config.toml
num_hidden_layers = 16
hidden_size = 384
num_attention_heads = 3
norm_place = "pre"
rope_theta = 10000.0
init_std_qkv = 0.0147
init_std_up = 0.0147
beta1 = 0.95
decay_shape = "linear"
batch_tokens = 131072
Each number is 50 + 10 x the weight over its row's rms, rounded and kept within 0 to 99. Layers, rows and columns count from 0. The size before them is the row's rms in percent of the matrix's.

# up: layer 2 MLP up, 1024x384, rms 0.103, rows 857-867, columns 96-191
# down: layer 2 MLP down (transposed), 1024x384, rms 0.0958, rows 857-867, columns 96-191
# gate: layer 2 MLP gate, 1024x384, rms 0.103, rows 858-868, columns 96-191
up857 104:67 56 37 56 57 63 45 37 56 52 29 50 64 70 72 52 49 55 54 47 65 48 52 50 59 43 48 34 48 61 48 65 46 55 57 49 60 38 46 56 45 53 56 50 34 40 49 50 56 22 41 49 46 47 54 40 40 64 49 44 55 47 60 33 44 47 59 43 42 53 42 56 53 77 40 60 34 42 49 38 61 45 55 31 48 46 45 69 45 57 50 55 54 48 62 56
down857 103:58 54 57 52 40 49 46 43 70 25 54 60 56 53 55 39 56 37 55 57 47 41 32 48 70 37 43 50 50 61 53 48 61 51 51 33 52 58 43 52 53 40 53 49 35 34 70 37 45 47 60 31 37 53 47 60 37 49 70 56 59 40 39 45 53 59 44 48 48 57 36 46 52 51 43 51 43 56 50 48 38 54 62 67 38 63 48 54 44 47 35 47 63 54 40 45
gate858 094:39 37 37 60 40 49 35 51 52 54 46 39 48 42 44 49 52 47 64 50 61 52 57 38 51 50 49 34 38 41 59 51 72 50 55 52 48 22 38 66 61 57 67 57 47 54 72 62 57 43 48 47 54 51 54 45 43 65 44 68 43 64 50 55 54 53 66 56 59 56 44 47 60 52 67 52 44 46 43 39 43 54 69 51 55 44 44 58 43 64 53 32 56 42 62 31
up858 098:56 57 46 56 63 42 62 57 47 55 51 59 51 46 46 52 43 55 45 54 50 37 41 53 49 43 68 55 61 78 56 48 35 47 51 44 56 57 63 39 51 45 37 37 46 51 40 39 40 57 61 43 32 50 41 59 59 39 40 30 54 63 53 58 46 46 49 40 67 62 78 50 50 59 61 56 56 55 32 61 57 40 39 39 53 39 50 41 54 57 53 68 56 52 40 53
down858 100:41 42 46 49 43 44 52 47 46 26 51 59 37 72 46 59 43 48 48 50 54 42 41 55 45 60 36 35 54 58 53 48 50 41 50 44 67 45 38 24 47 68 58 57 55 59 42 33 35 71 35 53 35 54 63 60 41 42 56 57 53 61 60 67 56 61 30 52 32 58 63 47 48 59 53 47 60 62 69 48 53 50 46 39 43 50 53 41 47 67 42 58 35 47 41 58
gate859 112:58 53 54 56 46 47 51 58 65 52 81 40 45 60 52 44 49 55 55 57 47 32 63 40 46 61 44 56 58 68 70 63 43 62 64 45 59 55 52 52 59 50 31 48 61 74 46 49 35 68 34 54 49 43 53 48 57 49 48 51 46 49 61 60 35 58 47 45 55 48 62 52 47 67 47 57 56 56 54 59 54 25 59 31 66 29 57 41 61 57 30 52 64 48 56 37
up859 111:60 50 33 64 49 50 26 58 56 51 46 56 33 45 42 45 53 56 41 44 68 34 56 54 56 58 62 49 53 57 64 60 50 39 55 43 58 56 41 52 60 59 56 48 55 64 52 47 42 57 40 51 53 60 51 48 54 73 49 35 64 72 74 64 41 48 48 44 54 41 63 60 47 47 51 57 63 50 62 52 54 28 45 39 60 42 67 49 50 51 52 58 54 47 47 48
down859 106:53 51 19 54 53 49 40 54 52 49 39 50 37 59 62 26 49 56 60 69 63 52 54 51 48 47 53 46 53 50 56 55 39 50 52 62 45 48 33 51 64 56 51 45 53 65 53 54 57 56 38 43 50 42 47 23 42 49 36 40 46 41 53 56 52 57 52 52 60 46 44 47 44 46 39 51 69 31 58 36 37 50 42 35 43 54 47 61 65 34 36 56 41 52 54 38
gate860 091:29 34 47 37 44 50 57 55 43 51 54 42 51 64 57 61 56 55 41 44 58 49 70 59 57 30 56 43 79 69 49 55 47 45 57 40 49 57 35 39 69 60 34 57 61 45 54 60 50 53 23 47 61 36 45 30 52 46 39 47 50 50 42 51 56 38 35 45 38 48 43 59 50 41 54 40 61 57 51 55 57 44 51 37 33 39 46 62 49 51 43 57 29 43 48 47
up860 088:59 61 53 36 49 43 51 54 44 47 34 59 49 38 41 47 52 55 43 45 39 52 37 56 53 46 49 24 69 66 57 56 51 45 52 33 46 45 49 54 62 45 51 61 45 45 58 42 61 56 50 56 52 63 50 47 61 50 38 60 46 57 39 37 59 45 47 55 22 54 59 73 58 58 67 45 70 40 59 71 49 71 46 44 43 31 56 68 46 61 47 56 43 45 52 70
down860 097:36 44 40 42 53 58 40 59 53 46 44 55 50 64 36 35 45 64 45 47 59 61 60 55 45 62 33 54 41 47 58 30 51 50 46 63 61 51 52 52 44 62 56 63 45 80 53 38 34 37 54 52 58 58 61 61 32 64 53 36 48 71 49 65 57 44 46 42 57 43 61 66 54 46 46 51 52 47 61 61 52 65 46 52 58 58 58 42 51 35 53 59 71 43 67 64
gate861 097:38 32 30 64 49 52 40 49 63 56 35 49 49 41 55 37 52 53 65 30 41 62 57 50 67 45 49 53 46 58 38 51 42 50 24 39 49 59 58 39 58 39 48 53 60 56 50 53 41 52 35 53 48 41 54 39 54 54 50 46 49 63 44 56 41 58 36 46 41 35 54 56 67 36 54 54 50 50 55 66 36 46 46 58 64 52 50 50 62 48 66 56 52 47 34 60
up861 094:58 53 43 48 48 47 50 43 59 66 69 46 50 42 45 55 38 76 54 51 56 44 52 65 27 56 52 30 37 61 57 40 50 48 42 66 45 39 60 67 53 51 52 43 58 58 45 62 53 71 57 43 55 47 41 45 36 55 47 55 47 45 66 41 45 40 60 71 47 56 71 48 32 57 59 54 34 28 49 30 62 46 62 41 25 46 47 41 50 54 39 49 57 33 52 39
down861 100:42 51 47 32 62 57 53 52 42 49 30 45 34 57 58 54 45 52 55 55 51 47 63 57 46 48 40 40 45 44 42 41 35 30 44 57 38 34 34 52 43 57 51 28 61 59 48 53 42 57 41 46 55 46 47 31 54 41 39 54 47 63 58 53 49 41 38 66 41 45 48 50 64 51 53 57 50 29 43 52 62 57 63 53 63 49 32 44 61 55 45 51 54 37 56 40
gate862 092:57 70 50 58 63 59 65 52 38 67 50 72 50 56 45 57 45 53 54 43 52 41 34 36 47 55 45 66 77 45 52 52 51 42 58 49 48 51 49 43 56 56 55 43 49 75 48 55 67 36 35 41 59 54 57 56 38 57 45 35 35 44 45 45 46 46 47 48 41 48 64 57 34 38 59 56 46 42 43 45 48 43 53 44 59 53 62 45 43 48 57 43 36 64 36 53
up862 090:61 44 71 37 60 42 61 57 59 47 60 36 44 50 66 40 36 40 51 54 52 48 49 68 51 48 62 45 32 52 36 24 50 52 38 54 51 48 33 31 65 39 44 46 58 48 39 40 67 56 39 39 58 61 60 55 49 55 57 49 47 50 33 50 34 63 51 46 37 65 54 48 37 49 50 52 55 43 42 51 51 52 51 67 51 60 46 49 40 51 61 45 46 43 46 54
down862 097:68 62 55 59 40 50 54 61 51 62 56 44 36 64 38 52 45 44 63 61 60 45 43 45 28 51 46 61 46 56 42 54 42 41 40 42 70 31 56 47 32 57 64 58 43 56 49 41 44 45 48 53 42 49 61 53 60 49 38 56 49 58 65 45 39 53 35 55 60 72 39 44 44 45 61 51 46 47 60 59 55 48 35 51 55 54 42 60 52 71 62 39 67 44 36 45
gate863 104:50 61 46 42 46 46 47 39 41 25 38 37 58 48 78 55 37 53 54 41 49 57 54 34 63 59 40 62 54 49 46 45 33 40 59 60 43 48 24 51 58 48 62 40 48 56 54 47 49 47 38 54 45 38 44 48 63 61 41 52 56 46 52 51 39 53 53 53 70 42 58 58 36 70 40 50 59 55 53 54 47 63 55 36 33 36 30 30 49 42 62 47 66 48 66 44
up863 104:47 40 56 55 56 43 49 44 54 82 59 66 42 41 47 38 62 56 45 49 36 41 44 53 51 48 67 59 38 59 44 69 64 59 43 51 60 40 50 52 40 52 33 61 50 51 43 52 65 40 67 48 57 62 43 60 33 51 55 56 54 75 46 48 67 42 42 57 60 40 58 47 55 43 66 61 48 45 40 31 65 51 38 60 69 42 59 73 56 50 56 55 43 59 36 47
down863 104:51 35 44 43 48 68 55 50 33 58 45 57 43 38 50 58 66 64 53 54 54 43 49 36 40 65 65 50 41 27 48 52 64 53 61 46 50 35 51 61 52 50 36 46 55 65 48 62 62 65 53 48 33 34 54 81 30 45 55 45 51 43 51 37 58 31 67 72 71 39 45 48 37 59 62 40 52 52 27 41 38 41 52 41 49 57 60 53 62 46 53 50 35 50 55 47
gate864 107:48 42 56 37 54 62 63 39 37 36 41 52 55 47 44 60 62 67 67 41 46 58 56 46 57 25 42 44 54 29 42 56 56 40 57 45 54 49 47 49 47 58 49 41 50 46 44 44 49 56 44 64 62 39 52 53 66 42 64 40 61 58 31 53 39 35 43 40 42 35 59 36 47 50 36 54 55 26 36 63 68 47 51 55 59 58 39 51 65 61 57 47 50 44 51 53
up864 115:44 57 54 42 50 48 34 53 73 63 50 54 63 47 50 40 49 41 37 67 33 53 49 41 51 68 59 42 52 56 56 34 30 53 46 50 55 46 48 55 59 42 46 63 43 64 60 55 43 47 60 40 46 71 49 42 32 41 42 56 40 41 58 32 51 61 42 47 62 62 24 46 43 45 50 35 54 69 56 51 32 53 57 30 44 51 58 39 50 50 59 53 51 53 49 48
down864 114:50 46 58 47 45 33 57 46 59 59 40 47 51 54 78 48 38 63 43 49 36 77 50 41 50 56 73 32 66 44 54 56 37 61 44 46 58 46 54 62 56 51 41 60 33 46 40 57 47 39 47 41 44 40 47 56 49 47 30 48 42 27 43 51 73 54 58 44 48 42 49 51 48 61 48 57 43 62 51 45 39 52 47 46 44 50 64 60 53 39 36 42 34 46 56 73
gate865 093:52 63 38 54 67 48 62 39 43 45 58 64 58 41 46 58 43 55 45 39 50 49 47 34 59 51 43 43 41 57 37 47 46 56 58 53 45 56 39 51 50 48 54 52 52 59 48 55 54 49 42 34 57 58 31 59 66 27 63 56 63 45 42 30 64 50 44 51 59 53 32 35 46 57 44 55 60 59 57 53 38 43 45 45 38 60 34 56 56 66 60 47 56 61 47 54
up865 092:55 50 56 45 39 43 40 49 33 49 61 41 53 31 35 56 66 69 52 49 50 55 39 53 47 48 54 52 57 60 65 46 65 43 62 66 61 60 57 62 35 48 46 31 58 52 54 58 60 37 76 39 56 59 56 52 45 50 37 48 30 46 38 56 43 58 49 45 41 53 47 51 37 56 62 58 34 26 58 46 58 50 31 55 64 55 42 27 52 46 38 50 49 43 49 38
down865 096:52 45 24 53 53 50 44 49 56 30 52 45 52 65 45 49 67 52 49 62 43 42 53 51 52 35 40 47 59 60 46 38 58 46 55 49 46 44 41 57 42 41 42 54 50 44 45 57 43 44 59 58 62 62 37 53 53 37 49 54 33 59 46 47 52 52 65 28 46 38 55 30 49 60 46 50 70 55 62 41 54 51 40 42 65 53 65 54 37 47 54 37 55 43 21 59
gate866 088:43 56 51 67 59 38 33 60 62 53 27 45 60 44 12 53 58 52 25 63 43 54 48 66 40 46 52 40 67 48 59 52 50 46 50 38 57 53 62 41 32 54 54 33 44 46 52 53 68 38 62 46 33 49 59 41 57 44 51 48 51 42 32 49 63 57 60 55 39 61 45 55 44 39 53 60 52 56 45 47 42 49 45 51 31 69 51 43 55 52 35 70 49 48 57 69
up866 087:60 53 33 45 45 53 32 57 23 44 46 44 56 59 61 63 43 72 49 43 40 52 46 52 59 59 53 49 59 56 40 38 52 59 40 61 67 51 34 71 66 58 50 60 29 58 55 39 54 35 38 44 36 71 46 47 57 35 44 52 37 62 51 50 55 37 49 36 47 47 59 49 41 62 43 17 39 64 33 66 47 54 63 58 42 44 53 50 59 41 58 46 39 58 57 42
down866 092:57 45 47 33 55 44 57 37 26 44 26 40 48 42 47 46 60 60 49 44 59 50 41 55 47 52 60 43 59 47 50 50 34 59 63 44 52 57 45 53 39 45 51 50 46 57 53 33 47 32 47 64 57 56 53 44 43 64 33 37 46 54 35 50 54 45 57 56 37 73 54 49 48 35 51 46 40 67 59 60 40 59 45 59 51 66 56 51 71 55 39 39 52 64 48 52
gate867 091:55 38 44 49 61 69 62 36 52 58 46 62 51 35 63 53 59 50 36 42 50 47 42 52 47 42 42 27 83 48 42 40 43 48 58 35 43 69 60 54 29 41 50 36 50 53 73 46 62 55 59 50 58 43 81 63 34 35 51 63 33 56 62 50 67 52 40 38 47 47 55 60 72 48 56 46 41 35 36 53 61 31 55 51 57 47 56 49 44 25 62 41 50 51 70 49
up867 093:49 57 57 48 64 56 65 39 45 47 63 50 36 54 53 49 55 56 38 45 55 41 47 52 43 44 43 38 62 45 62 46 51 62 57 38 37 57 56 53 45 22 44 23 49 43 56 34 69 76 60 65 61 45 71 61 36 54 53 62 39 69 44 60 75 63 48 48 52 57 62 54 71 45 42 55 57 53 37 53 62 32 54 30 59 54 56 47 53 40 47 51 39 47 66 39
down867 098:41 74 59 46 65 44 74 54 56 66 55 66 47 57 58 44 60 46 52 56 56 51 64 54 62 61 61 47 62 36 41 42 46 50 44 42 49 47 66 47 62 46 47 34 63 34 45 50 62 69 56 52 49 28 43 51 31 33 60 58 47 47 52 62 64 51 53 60 58 49 42 47 51 56 64 52 50 44 39 62 49 33 41 29 52 48 57 41 71 46 45 40 55 36 41 40
gate868 109:55 41 53 40 55 36 52 31 42 35 54 62 72 43 52 65 57 64 50 49 49 44 64 50 43 50 51 72 40 48 61 56 45 36 53 61 50 38 42 34 44 65 59 43 52 45 45 50 49 40 56 54 40 45 64 66 41 56 43 49 40 45 48 29 48 35 42 52 54 51 44 36 53 55 48 62 66 60 63 61 40 60 52 64 46 61 37 54 66 74 51 51 56 56 44 45